python train.py --head_dim=32 --positions="learned" --bias="all" --tie_embeddings=false --init_std_qkv=0.0549 --init_std_up=0.0785 --optimizer="soap_variant" --lr=0.0082 --decay_shape="linear" --batch_tokens=65536 --seq_len=256 --dataset="wikipedia_en"
Each number is 500 + 25 x the weight over its row's rms, rounded and kept within 0 to 999. Layers, rows and columns count from 0. Numbers have three digits each. The size before them is the row's rms in percent of the matrix's.

# up: layer 7 MLP up, 512x128, rms 0.0782, rows 382-434, columns 0-127
# down: layer 7 MLP down (transposed), 512x128, rms 0.0788, rows 382-433, columns 0-127
up382 083:494524474488506502492490525486468480484515490482495496504505483497538481537495540508502507511501470497530540530542444489472490483487498513509487521487466513536488471505507500490413468505487498516536443500481512515526515539508511459509522456505483502506448537504506511490534509460505477515549514504508515490520553558503491474495517510472486491517449484496460481470561529494472505535520
down382 078:529499529507465510495481481467506538471528478534500530479520543531448502526522454487458495516484528496504466509482519519517460497536518525487471477481494476461534534500495472522540476518520533468452553522503493491484544481474498524525482476487494484480504455502519496524474496532497483493484517498474512527494453507509512518518480500455535504494531503534506530522454460517553532508493
up383 107:495512530499490526503488516512486510515535486494529537541484496517505488444497451541495531464487480522456507487494470505565477510514482481486497510504510513548475472440500541506482506495522540505488497492498516474499533560490505513503483487505474508489508535493488476529537490545545475445502506484504470473475441437521464492465523493517503519499508518524543530512529484501511491517496
down383 100:479455491509489482501486494485522511532448459504455479486499514514503545490515477480465538510476480475490484495508488528467523518514542469465478520515454467463544554506485482480484517463438500503492520520467536522543472468496485499492512481487464496495506499500484499531500526441499511495499501515490528498485508519536488550538486490531492452484507523510466475509539541461510533491494
up384 090:497505489524471495484505502500455461527483498435540474483537529503520452487442527487517476490439499490523493537521476476490521489489486475498480537490492505524470512519509471493504456535511497487506520517524509520468499485498497467495475506480494541511465500512503522479485515498551474491565465522518498497498481495520488480535470490472496514502528561508460510511498494549518537552544
down384 091:582463468500512535499525479504489482527509471509467481522535511485484476513521517516485543452478486483491522496523455508485482450474487505478517571463486458503521515511499482521436522530469504501493482482483538477529546503530527518493544518488512478472463507477483526479492492499507508498490502458492512529498488504531512520456520513507476531529510554504501486504519529474492514533493
up385 111:436482554489513500480494498529499501487456470440518471497499509442473477500505540532502509490544492489487502495505476488483472505483512487502450504549499526458484535536534485521503474515452507466482518516510519483466479491519511542466486512472537526510502531497510525488513486497529495496537521519490465499508465503457528453515501485470527528550543489478509522503471481461502482520510
down385 121:535557507526513497499509537495535513513518488485471532469497485490513523456502462426511461475515491506456526510480494475495518513523506516483508505469515544545562534493487532528515511497532531505508476526508533506565483496514450539530459473506472473478524494499521486478470459542496492507529507497515511477522510504521461474491496499515504467480488482517473466498482489488515529514464
up386 080:484500497496474541498511502490501542501495524491547495496469533470572549486498538486494491501500518485516465476542509451500506452463485505502481489524461511495451485514495492538557490491536518483471459533492466510476517491505459500471478494509483525521479497491513442495506506503492480511489438484540497506500457531524485469500507540468485514510550512478457484524477484514526495503519
down386 074:514473488486529449467481464479492465501508523493457503528529470516431493531500445505519537479506496462466531508449508502499503535522517467503523496469478506466517508494504518453491497512485451498532527443519501509515493509529498481510497508516498469469535483503498521498492469479495514481524530503467490518492545490498506521528485471464502433487457445484513522474497511482481519540484
up387 093:482528478468475548483504452506495488517528477552528487513463512488496499512495508501516497511492510440486454513490482506506474505475468511505461494512466549506473515500564521469470512511453521515474507535480512536494456462513510522529504485544511538546514532484492456529525476493471502506508523519552470509482494486545497489519454517504477482492515488514502507518534460471478527525516
down387 093:468520518487539476510495507518506480505474536522500502479503499501471503526490480512480488504483497500540552453462482472497495506515453467478510485474484495503546488508501517540492502488543507516497512500453503475497523535545516509550474465509489477482519529513573506486449528481504497506533531481438478489507527479529493443476510496459532531473505489462495502496519490461461461473493
up388 095:525488472500514490571494519535476475496515491475483500455496485516475506506509458531510468518498547485510509458473510484540493474490462487480499496528459485534456509501512480459564531472480477468486512474482497464512446539465501520469493489496520474514477480505498488558489516494509476503480493498521479517488518491506496513551483466509479522516525511557493510566499510469532525500515
down388 103:474532522460469506532464480482502535455489486512515473492514517520489482522496517476501460460520473492475483524493478460495523530511489517528491516509513522487518509427479489476528475503493490503503547510506506519490488497521489488569500524506455508516483476495532493482495519488549538472549475505553493502517516444535521505517484423518482484488486533463482498521513514516511492455520
up389 111:495459483512511511501516487515515465540492513474548486519545534504462484498484487465486490493523503489522517500521481521458492503519555519481473496481471524514494464514502500493490522460520474501466509550482477497494472490479519497529533542512511485511485507484497516487527502503482466529480447520466520462518483524546493506516532523410504458483535529508550477531532550512511500496513
down389 102:516510509511492504462455490499508563468454492467503532542540472524511499473498505514467475538510465491496497457461508514522509485478516520506493508520476553475488495495467439506501479469461556481520527486496503504514500524504484474494517484506486491502490530511507496431499516456567539469495510522521513502459501465508552495505511475519492485476478534480485506524455482496533513490494
up390 087:484472503534532492538526503555491516505510487453467507507501467502538500542514523501481524478496512467519516562499473497512520450558473523488547498505454488471469489489500498473496516512509513514499483503487534504488467502537484477498547502513511516464482474502509488508516458520507541495454506462517483501504511520437499519511514458520470556535490546489514508521509461486518459507483
down390 090:523479535505507503466480443463476480503479502529538472447500484509514471477486457491502465497490499573497492496493534495496503508444510534521477492516488495517469533475522531507513536482488478475495496504507501507514541498514505535522464495485480517512504530455520451510486512488526508479518467531499523515496487501550488466485507539467537450445507479465494531484504503530456511536524
up391 084:499516472507520499494502490523494553535477519453516495491512495482508514491497475497523484456521486519512468491505489500491531502494496525540461505476463551502476459483537486507504519523506520539534542498461471520490463475528547513477544513478497502495484540528510541535517532538523521514485478504517547447516487536516470461517509544478471532479506481500500512535489523496562484535485
down391 100:451496464497525522515506469474514522481517509515455524471471470483546509476502529553489478484534548471485478515509463478510519497511555518477484469494460509530517456484526480516463530470550461527526545525518506522497480498521543513492522531492497509524490476509494499511481548474517549481494486484467523469518482479543516498533471504529500527480526513524514499472546482488508504498495
up392 093:462478552527511488495505532485509497483507524513520472478483495468487533496506494482522492523570472442529478498517526520509488523480487497521497538501471509467481496488466490506522477534489542492496496483521475527453491536583449522459466495530483490513487506544524490496520468525505511501486508522518458498501470509464480487500526498507494492515477442508521519543446486498482501537489
down392 093:467512530532485483562499468495464489500498481536489483546478492544503500528557499513481491482517498487489535539507503511488508528515474512527507486492525461490498540471487497512481448522538495511539489485506451490502503479510492499482496506462492457438512449514563493534490515545534474484472505495467513512537476504483508496521489505499491497474502516502475491485553477513482430499528
up393 101:500470532529459516492537491515495526490479485511487513499494495485521491470491483511540492512545487468543548485500504522534503530459523480551494496515483505526522485474525515482556533490472522523503462522510515521512507522520513495504527496578503496440526518457485484532476483469500485485486471512524534499487476511529507497495501483489472504451522505543507450515485459465522440522492
down393 101:452467505456485536502501481471495516502497516516484510530462500537437505503485520518513539501484502484516516517526501473507473526493507472455516538467547469500477468519478493531481496520445501490492490463440464520463512466522508549497450487463495500541504521492523503508488502465466470490489542489497501523505548496470521493487464502515538511510512495435475519523519509494468490484496
up394 085:531506503522478516545471512494503490514472478499495505527469462470465474496532480519499476474509536496522511415539500443516493486474523478507538496512508504486509510531477511534526502473534526484478472554482467514508504491514501502517513494508532473577497498502505522497493517501520519509480479521450505481507472530481513444511512502464472509453500478484499486489559530528524530537483
down394 087:504523524502524479490544487504540495500483551475491518467533472544517521470464453481498523501469471521528503559470523489476520467519463482509483481506471492494501517491431490533491468498472501540529488504482524514497493488476492458506533475467527465506560513491464488498517492490513473493474524522551481488533512503536477511553519478487522523547527514487483517509497492490485474466482
up395 108:469495482502471467524517507482554436470537534478531469481506472469485490488480494512531472523537455490479483544494492540482481544507507498520470525526513518502490484525510524461487497519461507462485503534555529502467439525510540507510488506502481531513516489493524477509528485500513496489479507491541477517440502497483488506504502473493508535521464466463502466489520508512511459500548
down395 106:492493487530536517499457482499474548479517538493479509479495493539480513508488499485482477461454574503477516454493508456512522475445505502487527471497467473487504500470480474523496480501462493529489538506486460508525558468504544496495497488473489512485460487551493497535497482491503491499464507544481501505518474541461502510520517521506542483488541492534522554501522504482528513528494
up396 082:457533558517504460494474540509442484520486523483496504514483497496510522518518522555434497540531470481502523471473458472500519549539529475501481460485507476502507516504496498490478508474519515481457485535471486503500441512521519520503488481508468427516487505515509483536495486514525518495486509542494527475517507487491520474460514483493513521507478474531484452494499510470517510508465
down396 084:522480471475463482497520477525517519513494509515533527474508509513473477521506481499519469487454510491514508494491500550535471458464459516511523514511520510482456497500498543526508462541514533540546525500512528489504576524465512486539533476497528553471506500456480463482480550539491487507521538501474488519478488530502492481459481508516498531489522498508505517519473453510488493466492
up397 100:503487484501502531511535506499463503521553515509537466530479485483488501489543527519486470484540468484519475503508493454507493505477489513519528551497505477509474495490491501450495514479443483526463528542547495501485506545482508505427456459500486537510470485504489525492484481535517516471479505463531524526527447512496469462548493508521525507513506518529495467519525486532489505490519
down397 109:508505472536501462510496475487441482484512498483537505447447502487459467492450475517529539477491543509525539494492504481529534543503504510496510492493479514498517449484478477487526526460539515537477464484531524457519485503529489477504490517498494458531482461531470503469519485465481503476546468475540479492492543494516481497474511476484484495496506520477530471482503534536493491481510
up398 116:488513469480521452502526545524465459482477517515452464473516491503479562477500500501550544506484522456490489517518547506462492512511487501454502472481499548504505492524471491500498487450520491472484538506450507490501520514439520472501483498485537524498518464493518493452503511529504516535528539507516486500504508511542471500476513490465501527504478547516450493499510488487462493497483
down398 109:486497527510489492500471467472493517461467458478493475541491518538484484488513496550425430473507510510494503460465478508497499489481466476518490483469517514463515532490556492503483529514500511493567523462502465468476534441484506526517509536486465485518500516505475495508529482474505492456473471493505525468483505512500482515453495533496554513489497491504491495492532518511519512502511
up399 102:533543476476501485534521510515540495498506473497533535544504461500454505501527497473506538532501480492525514492507473476478523520528522515510496501499499499467483467474505475528523491479559515507486526487514489530543477487520539490471489527496544507519494459515503486465509530564461488543470490506432469455493487501467518493554504466472507512509501458478486470485501492472504530527484
down399 088:487492524532437485496470496508475524518483482480456477492479486553522493511492504485555483510497507496480518514469496482507431533514492510520489542522492457500509491509526516496457511467484525467503474506526465483491521464496465489528501488496522465486510518457535511557522510458545540482494539522515486558492494460528483521484516487521480482472512563503506505507535509484500504528518
up400 115:464483513481532499459505471496481495523476483483480473498479524520548498528501545523506497489472540486474527480504485523536490468501512492506469506481489520480514520496513533547488538517516513512489525487473486462514475510483506523490506456511464505481502490487483489521468520471512506490479503519551557509495507507501539479459475497496512501434562559449461487465517476503537530517551
down400 110:528471453443474497536503482461474524467489508502484533518529503495483491509505434443483521498505480489494494441470485503484545509493505490495481485479487476483513507518509518450492471468493490472512513542474499536459512432487472467558495472473518496514529508488533496477506493481455490500498522476509487479543502494513511524555510479462487483485480466533522484527520494481518489491493
up401 086:482499470478460468496505527479513507503488461511441502502489509459453514483477529483474501484508492528479518478488528502447511511455449528577459483511566489518496479509482482496512525510493462496487499495515523537532573468491490495514485494484491496514509509475465484525509459486503514509498547528518504494501504531497518554480521493475514498477462454492507533541478525502497491501515
down401 083:494498569515558481514476491514477578507516522555534495494505488517523518478516485528499450506523502528550522517498485520539523496500493534484544524490477485519494489480517490532478476494484550498503494529473515505486473509531528502537520492533509527538535522499524533517497506529500534499476463507530494495462478524529513470525554491521477514471488536478536508485524497498481509490465
up402 102:502521514466522507492488494534503502496575556487479485472547540521479503463486475486540525507533521507473509510479481489530467498507508459515513475554504518512510496502508464485469524490497514534533501487504454501491451487533473468474507550483497537529510475516483558479476486512508467476505521513474483484519528539509543465508492488493465546491490456471499496482516529474523492506528
down402 130:516520483496505500457485521505529474458507495514498492499506487492499524528478462542544494494465513497483452523493533480512497526510510467444486470521457515511558509497501485442502493458501517460502509485480473518560479506515549484485521484554498492496512466480457524471453555541510519500497491490504505487474462466513508505479478522505529471533499462483531481493483528460485481484493
up403 102:464483491492518520465487496526475517498477491509495505496500541530475512489483492505512464439518546463491485505546485512485519511526437498527511479505474530512481490463464484496465492527511521489497502550506505518527520547455487480549479478540455526539475537448521490482506481495489516483547507490544482507486504467523490493529471530483534466481473485547491502516530494535516475492484
down403 098:535518525546495557494498510483543484530500509528515460536523483482502476519478540547483529521506482506511513471477538516517441505488534482470500507494512503512497496494501506469512531480530554490510482518531466460482455468561504500491512503517536473475513501520496525486511552502511507523504522465534541527503498543488549477457484543517503502503529509483516480490517474527457509507517
up404 089:514474540443504512513505472486538482489508479502489464493530511457490476498509491504509529438509488464494498484507477546486509500539493468540514499498503520501490487538478505483488496482509504491502509484479521485528491483505534498537493521496549521474518489474479488527469470485492522489469465534508450526440526540547521486514471551472524503475534502474533527424474501472523519488478
down404 098:507484552525485496500483486497502507497466464468520442474482503538494476534488486496464536517494481534505536559508505470512492508510503463526473478509510470483496557475544499515483516500501495526484436482484447520482510475488476455503509517514506452473478472496529523493485493493479521475499488525513525525513449508549464547506468493474468480485500532489515518536467489545508501499513
up405 107:516523465490517540512513522459536492498512533527479495503540497528483542466489487531512558517482540511508495507469522510483519509491448477518527538508503512504444503442481445510494511498490458531503504497479479474482490532500499469544492478487469496512480539516498459525554482502490522479510485468510522526463500503521501546499493478527492479470506523485537500541527487478493559466490
down405 109:488505530513466523509522536477512476466508509503534503483514528464494489468521447465506467448528466481497509512462446551538486517545514510539479502502487504479499484483521513546519513530495491485511502470558465468519454519477501481489504490537520453523500480468450491501522516535505490519504509519526506505490495525562508515482510487477521532530523514488518508474462467477457507515496
up406 105:476499495481541501502524514545468501428539465478486502473512509481497511505515518519451471480488469469490481482520480485495473527532455473469513484514513532535532522504518443535489505518552509529515529464441471531489501534489517482496493495475474460526470493508502522489484501516536513512545491535511462541544522497503489498474520546485490499509528480518525473481510512461505518494494
down406 113:510463487481502504495515493505475474524491514470490520462530525510488516528493513493459487488486520520475538501459548539504507502531488501501465454540517509503463509586486488484505514489491489495518520450486473451507501487516499534531539488473534475504475497506480484516515502502477475521533530507500495420498462464445514518450497526494522534509509520475485494465505504539513527469500
up407 103:504537488476516522453494545443466541480500504480464495498506453489491501473506515538530519487471506498464548527500521521501498513504499496505481515476515511497478426445474472504503527477490481527510508479492501519470538488463515542471491511523524482486487488480503495517537525491522506487532496490517490509519465500545445469503548501440497489519490503530521518556464501488456504511503
down407 101:525478499451457463527467440527535541505520463515514478493465484533536484508449502448508486473524452500521495472508492477503513532532524505454515476494531448494492563478473499505483464467475492523512547495511500522482503487478484496487485502481434524515486474513516503510452528477489478508500501466526503478489538518477514513501483495530456519507511506495493508500475514486535475502495
up408 074:504484556509472502529480525525516500514506489486527504501487530518491494498552494493456482487496497438503527517525503541505482509476538470497479516484500500500466507517486492514514497523462477474478519487466537492522489495510493517467446494538494500505456533485489488529510460506532542537456510506550525527428497523507509484469508504555513475500493498532497474490481512480487532560556
down408 081:490536473505521495460486508469493527495514532528505496483518504488498500492496471541515541492508540543518496500460488469502473499508491512497487504561480499498515493481508511456504467517546543515498479493514474504529486507538491494541512487482507511497502482500539517458487569523460482515530510522462493466538516493491503497520536496463460546475477480470524471527485440524529461437498
up409 098:509534495477506472437518545542536476508510563477514488506507528485491441503453471502513519513474497493498553485479474514524547541541514474495484517484522499458515467533506535520516505474486549476469482483479478496502475504536508478486558517496481479504500500509484483498473501500487474496500488508490541478508493481461492502469494536481519448494464481510509518510505559513527460507483
down409 088:488468482489489501532478468463492565499455438475529500501523483456501483517500518484499488481507500528488459509531489495485502463500522515485518498572504482505502501468513482491503523529519453556532502528467508511498545455468502499509453492479510533476527522523469481477503505503514492496497516496492460524450544463524483488519519524509488536533541472532486515477512467466509481506506
up410 095:522483509471497512543500498458493485471499508513504482511481478499465484522520495522504539493514473497479462489499511553500489515519518504575462486533495488534498539529471499508493538500503500516485494530529539487463515497544467501533522461549470495546476532480497514488497541530483489532485478536477508479526474477457504510495484489518501504513498570459480518488449480521451506467520
down410 085:481504498536503466489477518499501537521484501481492546461502532488522488523512518470482468543485529485487531513540515513485499484497510491493523539492561494429536491529498503504484472539532513500491510486491487532553492520497569511501520506490490534467506473507499488553481478483481466477475548507499502512477521486503480496517538539504518484464522473511503476496516510524563432511493
up411 104:517496495513505548515499501530495544550546484503533503487521492556492500477545522557503536462551484500503489524507515513527503473526460513470516467525518467521507481511491508438481504527471476503559506524479485517473493464499511515527495485491483501524508488469483479492505486520552463501502447495530444520499493442508494507545510503497467511469497489519490483521483518494500468477470
down411 108:517445541462478478504466505507502483534523435469478487463524496500487499492494451497503520463498482479528461535523497472527497486537536477517497548539473480461513508452529529518487498484471511474460478480487492533420509472497489525485498555458491507522540519514504530498480506482510497478477479516530492488498530484481512452505502509522487478534490494526523478507513489490507482485525
up412 096:534511499534505522545510545449496482543474495476488466453433524505523494515485520532528493522526510461524517467538472520498502433516504521485522501490476514524511524484452468466534499515521469518510492512473476509490510519544520459537503497524517516494461466471484493496527494507498502504483497518500529481540485500496513538471554499507509558492537503467500527486481507522499523507525
down412 096:476500490452501490502497477527475517479488494511521500488551505535477513491508496489511492513509507587481526480498464450498496493525507471523493514527495554485507439489499490491468562515506515531537508490540512505475510531478496521474489492466520500535519505463543524495477465488577490496519532489497473518483509503458464494507445535494523521505478485474502509499522480486481489548490
up413 115:517480484548467491508512489463515528478496512488485498496450505521527519499515478470508506487448523523435564482516467519473484488498534498497527497505508526525524481476465482511534516497473507462515514525494487478467500476492465510497507498532531534518493454488517506518488484500563512483497492458570521449480532468516481506502485468448529476453522499498535484504516530492485488512523
down413 121:480487484527471480498465521463512505507521514528486488507514530523474458546486472459468471474517465453486526443545498521507533485477511468476494512468458516479510520493515458488464481520483480472517489498532484475481516473498491568501498520527467516484491494490509534481528496457531505482506492512486495451489498497512491490484566462494514497577507507492520514546509508521509528489522
up414 094:468465529517485447465485480510518509507500484498497528543484529533481492474484543463467495497503480526473529545516537498491483531533500530456480512512497536519490471489545516499517509505500490467497545553501508449532465508536470488519476489512487566506540529463548499480500478492501515493512510491474503470506517522513572516448524470484502503503509501473516530512485498475503503500519
down414 096:501543523523499570506512513455466499505491492457526521483494526466486491495484471522505451533493544495499477484522521478508509503454483509517522515488466498460521518490517486472562522516550540522494499458474476517511491560517472453520503485470523474511453480518473468520497486468490470489497546530497535508454498511516461484460510513495527503485527513495511520478475482509496523483490
up415 078:529540453481490488467536480523526487488513517505487501533478488549499496502517450480566551536444513490505491488545543510459513532491484498497518531492554496490556488504523512461522490504469504493482494471496503527565497472494517499500498495459478509547440502486481498506521496487487506525514472503490488503499528471473505478527507486480514487521522473456508498519483524459520526475485
down415 081:490467542521458479526518535521480506470464499522503509471509526464521503529477499505465497433548509500475545467465495490501493509528514470548498517499468544499466518474482544524477485474502463511500508515511477447486517545516500495507529475498548492475558553496476509486549484492491493482500557518504505529480509485512491475488502487519495499497487512500530513534489484550479501471489
up416 102:518491516430466486496512516514482455531536509478537502492556473491510481505474477511490541525488552497542548503500499466507510495498484500506495519513533516505496490502509508499528560481530513484467481443482496444516473489515516480499514508495491488473515456494513479466506528511428541507479463514485482517505507509515495505564508488465518524473538475518472497489489465490535502534493
down416 104:513462530534535481484485484482510508430516485500471491465518495498510521476475476467494442521480522443475502498503463533448499553515531504474517496498513469505501531532488532544489506505488528523511452515488507535533458506505504494545495517494535500479503537520513522487465491480494527489464534462502480527490508493523521444478494509516496505511478539491515478485492469484471507561494
up417 125:486504547523512464498547522517513488515501493505467486442475507513518492516455504485481484483527442474526511497514510512499471496492493495470477504529513495513506501499409519486463495508495509530449536509530464512499554507514483488507476528520515501476539454491483527468510496492515455517478457471541507455509483537522501481461532478495530485514520492499503503530506504494487466510566
down417 114:529490500490517552503507485512478481499485470504481551550484513524466507491531481533494514524487524485523523465493457525477453535490492467514504470475470523471484499482535484547507482513497518447508497480517510449522489536518511507459505501485496446528462517484510478481501493493500511506516462529532516541514551483530516549454480517476457515487533473521486477477516488518512545520515
up418 104:495495512505519468477491495524482474493517523458505495486491507487507481512525512501528496474482541493507468518505559473462506506532530516481486550547507496448442553470526469529487495502524502522523524491520489458496457506511479543497470489508507474501520488524475522505510521475528525533566495484532475526478468542498493521552479522489447492455513528469463519488506499526504499520517
down418 114:511490531475492494527486540494484512524493472502530482457502493472511526493513505475469505496516528522469503468513450503515490525460495472542498514473468483510532462477502536465500510495498482549477537525516534512516513477528487483494485530514539478497507495455500470435526534550499503471478464501493503493444474453481523529510478524523500443514481496504555493495490498434496497474493
up419 107:498464489539512512484529501499462489492508532490499510505513494464482476492452557543520477471476464488531492499499507491513482523493468543499514484491470530441498484491487498520492502507527488529486476508480485490497506477536503505563520503525444444519476515499510492456499508471512456512521477501503482526550499480483537525496528563489491502497514541462493504542468511542485488548536
down419 085:499509503485482521542463499512532512501496448534524486545506500528489498509501435456507528547540513520517507466501495491482534507500521507508508504509520460525520493493528514511468560489445515486534506519553518502477501469466473467462483524523482558506506489504511503534468498487463526467497500514498508524458502489487494521551493483517524471502499448558501517473533502484505506476477
up420 111:504489463518520502509536531519479492491493499459487505535522447482517506489487484522488510475474507495463488527498504498516468520500501508518494486553503531522486484516481443473489531524520470485503479506453490537476479512477503455580530499457512460530458529477479494540477485534503549500476460531442525524515503468506488548503502539479522505474499460509521521490505495506503525478489
down420 105:503467521479517529474450488513491523510498483484488450517471514511455491481510520495486501514554497532487534479520436521525487474511490503467493493484511479543558520495537544478488477508498466460510525523525538519472491518546526540455537477460441503492481481505518523517481524489478475494469514527475473496498499530510514512507476504519462511513546480497516470478515520528540494513502
up421 101:528533511513474494515516519505532489515469470522526502512460469504511464494519488498513505505499468504503516474474493483506472502495544444476540498526489517522477467497486454504497490529501505521507507518509478554505493515505517472450492479559467561505477505527524483475521481521447485498506463453522488470480485482515510507484510511501486476565543513469461538513509507505532450457542
down421 101:534471477471491542494492525485489562525488512443517506498476527508482527489490513499488482532496524518458470509504447442504506493514464524500467531474511474461477481514495478549529547477482509492507517487474537539518480515535541493484480516492492490535522514503564557488487513500460493507484494516473518529510513517518508502492482486482462466500448471510516475473458507490505533513512
up422 054:448481524478534506486511512514470518512533527508481483470475534453471455487477539487543493486497531506520468501522518503498470484527488489527480509469520532489474433524513505533577523497509480505515484493457518488471495497501479503511483499498459485509480511513490489486502495524513470582481491490556480467511452520520468456522511495554491525475494509512511492500506528497525490507474
down422 053:522478502558476510536535487487487520496490498519535486505525492492509498472557494496531519505515506503476509550492492480494515533505520503468510520519503483498519575502520527463415505524517545501511513526549497524520488520501504525497508522503492546489525499526516512531500508442501520490494526483460516567498559505489530530490497513439500501504503515511523499513523477508478502543523
up423 104:513517501447530517486483509537485509501501479434545460480484474485481491459482502520510534482515494555538491498461478502510518461511521463531537483483515500501512484520509517496476511508520490473461492523542486502521494546504529488499489510515446522493495519538497462540520492534483498562506462480513489471465498483496531530439501495513549524509531493524474486510539531493504508527476
down423 111:539500524503475512516482471512457509516437548498499493512485497549515474480506499492554501496513487541489543464501518500512474513514531503442494504498502500528506448543514496474519515506482469449444490491505527497515470485491459510538512472483484497561514506512538469504477453522483515483510484498494445503493506503472487554474478509496520523473455543511465520517507518501509487504482
up424 097:534519482497491478508507482502479505488508518471495505527549526487482471522534575474510464468486500534524454518465493490488493467498497511529503501548492492532495511481505516495472536506484470506494516483467455455568538441493511483539502430476509513505510522499524536514468542511461508538499498510466515503481495478493517537540546481505496492495534508498514478503525535509497492514496
down424 105:497502449541543466452505485472502497530517510529505477489503516532500500500475461535494542525491515462469535485516536518539504514484495505468532501467515478475534459481492496517507466517506506502487497513473508534461495529508495487505504572527510484457498486534493527534485473540539518491517474465521478475494478537491509485451447551538495487496459533506479520481480492481506476493495
up425 089:513485478494480475504530537500504514502470475475522465527525530493472525483483498498501508522511494493508548477504565535486479467511459469504484533550492488480468538463485476507480525518474484512533517456446527453455490476484501552493506496522499495514519513484521514459520535452516482496499500526472495539467543481471528522541491510570495485505518502504502515520507523505530520520516
down425 096:492513524516479528510464459499496465507503517537479528445506505495513493490489489511500517497514527507569536492495477487519466494496521550532526540488525533482521525514514479530555460494492516509517503516531500459507515520506531490524521538502491507473442547468511495520473448544449526489508520479475474532473520488529482500508509468494522489521493496463525477509503493552498481453521
up426 095:530503476534501474502453519494481511531520502539505521517527443496496485494515506516451491495527539552513495484506476524537465510470485508506541517479527532510516488539494474491546507510461486490485496495448475494483496486506494509453519504508468486494468541528486467415501509512523492514498460509480457556500505494532515539518518507484439550496482500505520494491508509470497485526502
down426 096:485504513489480465505494468532485507466482483504507479457495499487504428477477452523540514524515524516472493501512509518521506499506536462477487525484544552486487534485497530517531496495542490537491484552529516495531503545487499486513507518506524460498505469451493537541534482511505496518513522478447493505489485520470491524481524479526546523492471480443471474524515469547493489473510
up427 087:500504496492495536504494487540459448462475521460513518516492507502522550534538513487447504492491494512500479466495503520523510440516494433484486471511512499553511513535482508456513525502526510495485518536489515512469437522523501506453533520463502504515487539533490527512511428494472507486490490561535513509513463489493512508543507494506487485460496492512530502502510495496509486476492
down427 093:498511526499524485513485462493537505513541474506490491474519484518440471462422489479522508518511511488492495506507456487464532523490520544526471487526498495454510494474520472513460464495499504479523484466497485488478506487481519489522497488512516489515494435492517523505488577507537513504515506468490524483522537491524487515454549500484521544481490498454470488516469500546499501534476
up428 094:503467498488492525524472459516505520514513500510495539480536504485458494460531515498525539486459509457462528514511521517493490540490509512501515484529514525479471490527467516490475515469482489469497533533522500478533451472494514518525506467508484531481524517514519539521557471514489492494534532525535466493466496475508505473481496419481464501508464508467533528463534494468494483515536
down428 098:451540520502504496429533516484490483472483466472563514523513467466487511517479477501497495518510509505492541491494498486500506518525480496511525489482493510508483498510495525501499468508488499563444523472507515540509507504501522458487469523493520490564526466475489505494508466512537512540463484485498489448518516530465522552502493514516549488514479466470495526444499477506496484540523
up429 116:455495487476497509537469468522440489492505475475510495464543518520469474456462484488474516554523505509493477500487514501516516478525533459522489507513508482480468497485488497550501463466500535492531503543501486511541526495556501494471543464464462487517574478492546525487510523506535491467487463491496506486507506466502495546473527520515497492486498499496470479510520496520512473511471
down429 109:540477510475508487493440484496508491529473456477481448523515514532504499457471488483514504492516488502539463502524491488522523515493533477460474570542490466508498476486543518482516499477483454486515471540520488540460490473551470520508472472498500514481523514515482505498531497508503496520526477532498489502484498481534517499539507525527516463540488481528517498448519508495559541497488
up430 066:475516510486518498516522495478497508517492525458527465452506497490491495438526496492544510501505485542528470502491497529479531483501484527495470483475472531502479453554508495479508459462517532488524501508547542523487478511496433538501488494482498530500509540492485500526517525516519455504530466474516530488518472523528452467540521471533519480507507479500516474550503545491487508514469
down430 079:525513484471463523512460492509483494508505489509493499516497497497462541543445493511449495476485484473470483486512505472500467487497497474484504522482540486491494517429488513480501514517454472488480482489464463497496491490469503454490506460504490470479490464509498464476482447490449499524514498475505459499459514477454536511455483491417487506514485515506478491458476456484494482494505
up431 106:479481522442526487510450503545490527474518491474509509530525471437482500464524517502532536488504522507471515507520483546510473491544529477488497521532504479464503517491501523491456481516474518503472507504466517471534468511523529518508484552525466510503526519524501503483533462516511456515456503493537519504474526509508516451517485509511476495547515519469475506459506534503510468451479
down431 098:501537495519495452517492566518516454483485510437468507539453493520500544482476504496511527501501483505479471509506480540532512490462536454532490496504465510480502517482458493481476509504520509523487522545537515488510484498523535508498496510490518525495464477475499472490540500492525498497464530482498495510518528554472516487484515500521462519574490457485565499523481487506510503526494
up432 085:497480497517500460469471484476498498529510507482533508515493483519534512481511462511483503550460482491475555448498490524500503478459503485444508539511499529475480474528501501487485453489520530515445503510472463504533488540490506432493485499510531462498501525506498506502483526521507555478486496490511489476491501553526474523478468532494534544463555511480462487503508503501523501483534
down432 090:494493500519531486511525531513504443511506454469508501499551525478480494531497493481488506455491511524521459533500512488490557480520490550548478472530487485496506506475540535496470539495504468509503526484503493495468462487514488526469482500502515482472497481500465456530502513536460466516536475482517521478513519514480499482530499467489546479502451469529509533515485491528472575506490
up433 107:497504508483469501476514506472542461519474487485468457528526527511509495470491507490489501465474479483500539502483516453451514504531525487542522495492483537507480473494499493473453543516495463504489486488498462523494550522500456437537501481483502487525495479456513506448553523510518530506523458543530549510521536481507558500501486513481503510487491515481528508532512480517503498471518
down433 101:492477489492444494524482472428495493470547461501483524529473494522472486477517498470534508505505470516555511504532483521531499502519494503480499464518480456553496476468496502476483473506459478548510492534486493520540491455508452481523449522503502548500519468476485492486518480503505492461487530523529511490500498525491511498459521466499528500479508485527477469517489534480528516551495
up434 102:502484524496513521511521536510460482493516453478540502482458485495478460480490500499501543507484488493497487516475513539472509491465515473555465531516488493525543478501492527521499493519493507513504458508484512538467513495502470451508496433509497502534534500518442458458468545485514520498528457487518464502509463473490498576541452498489496527505485514494533499501495508484508507501528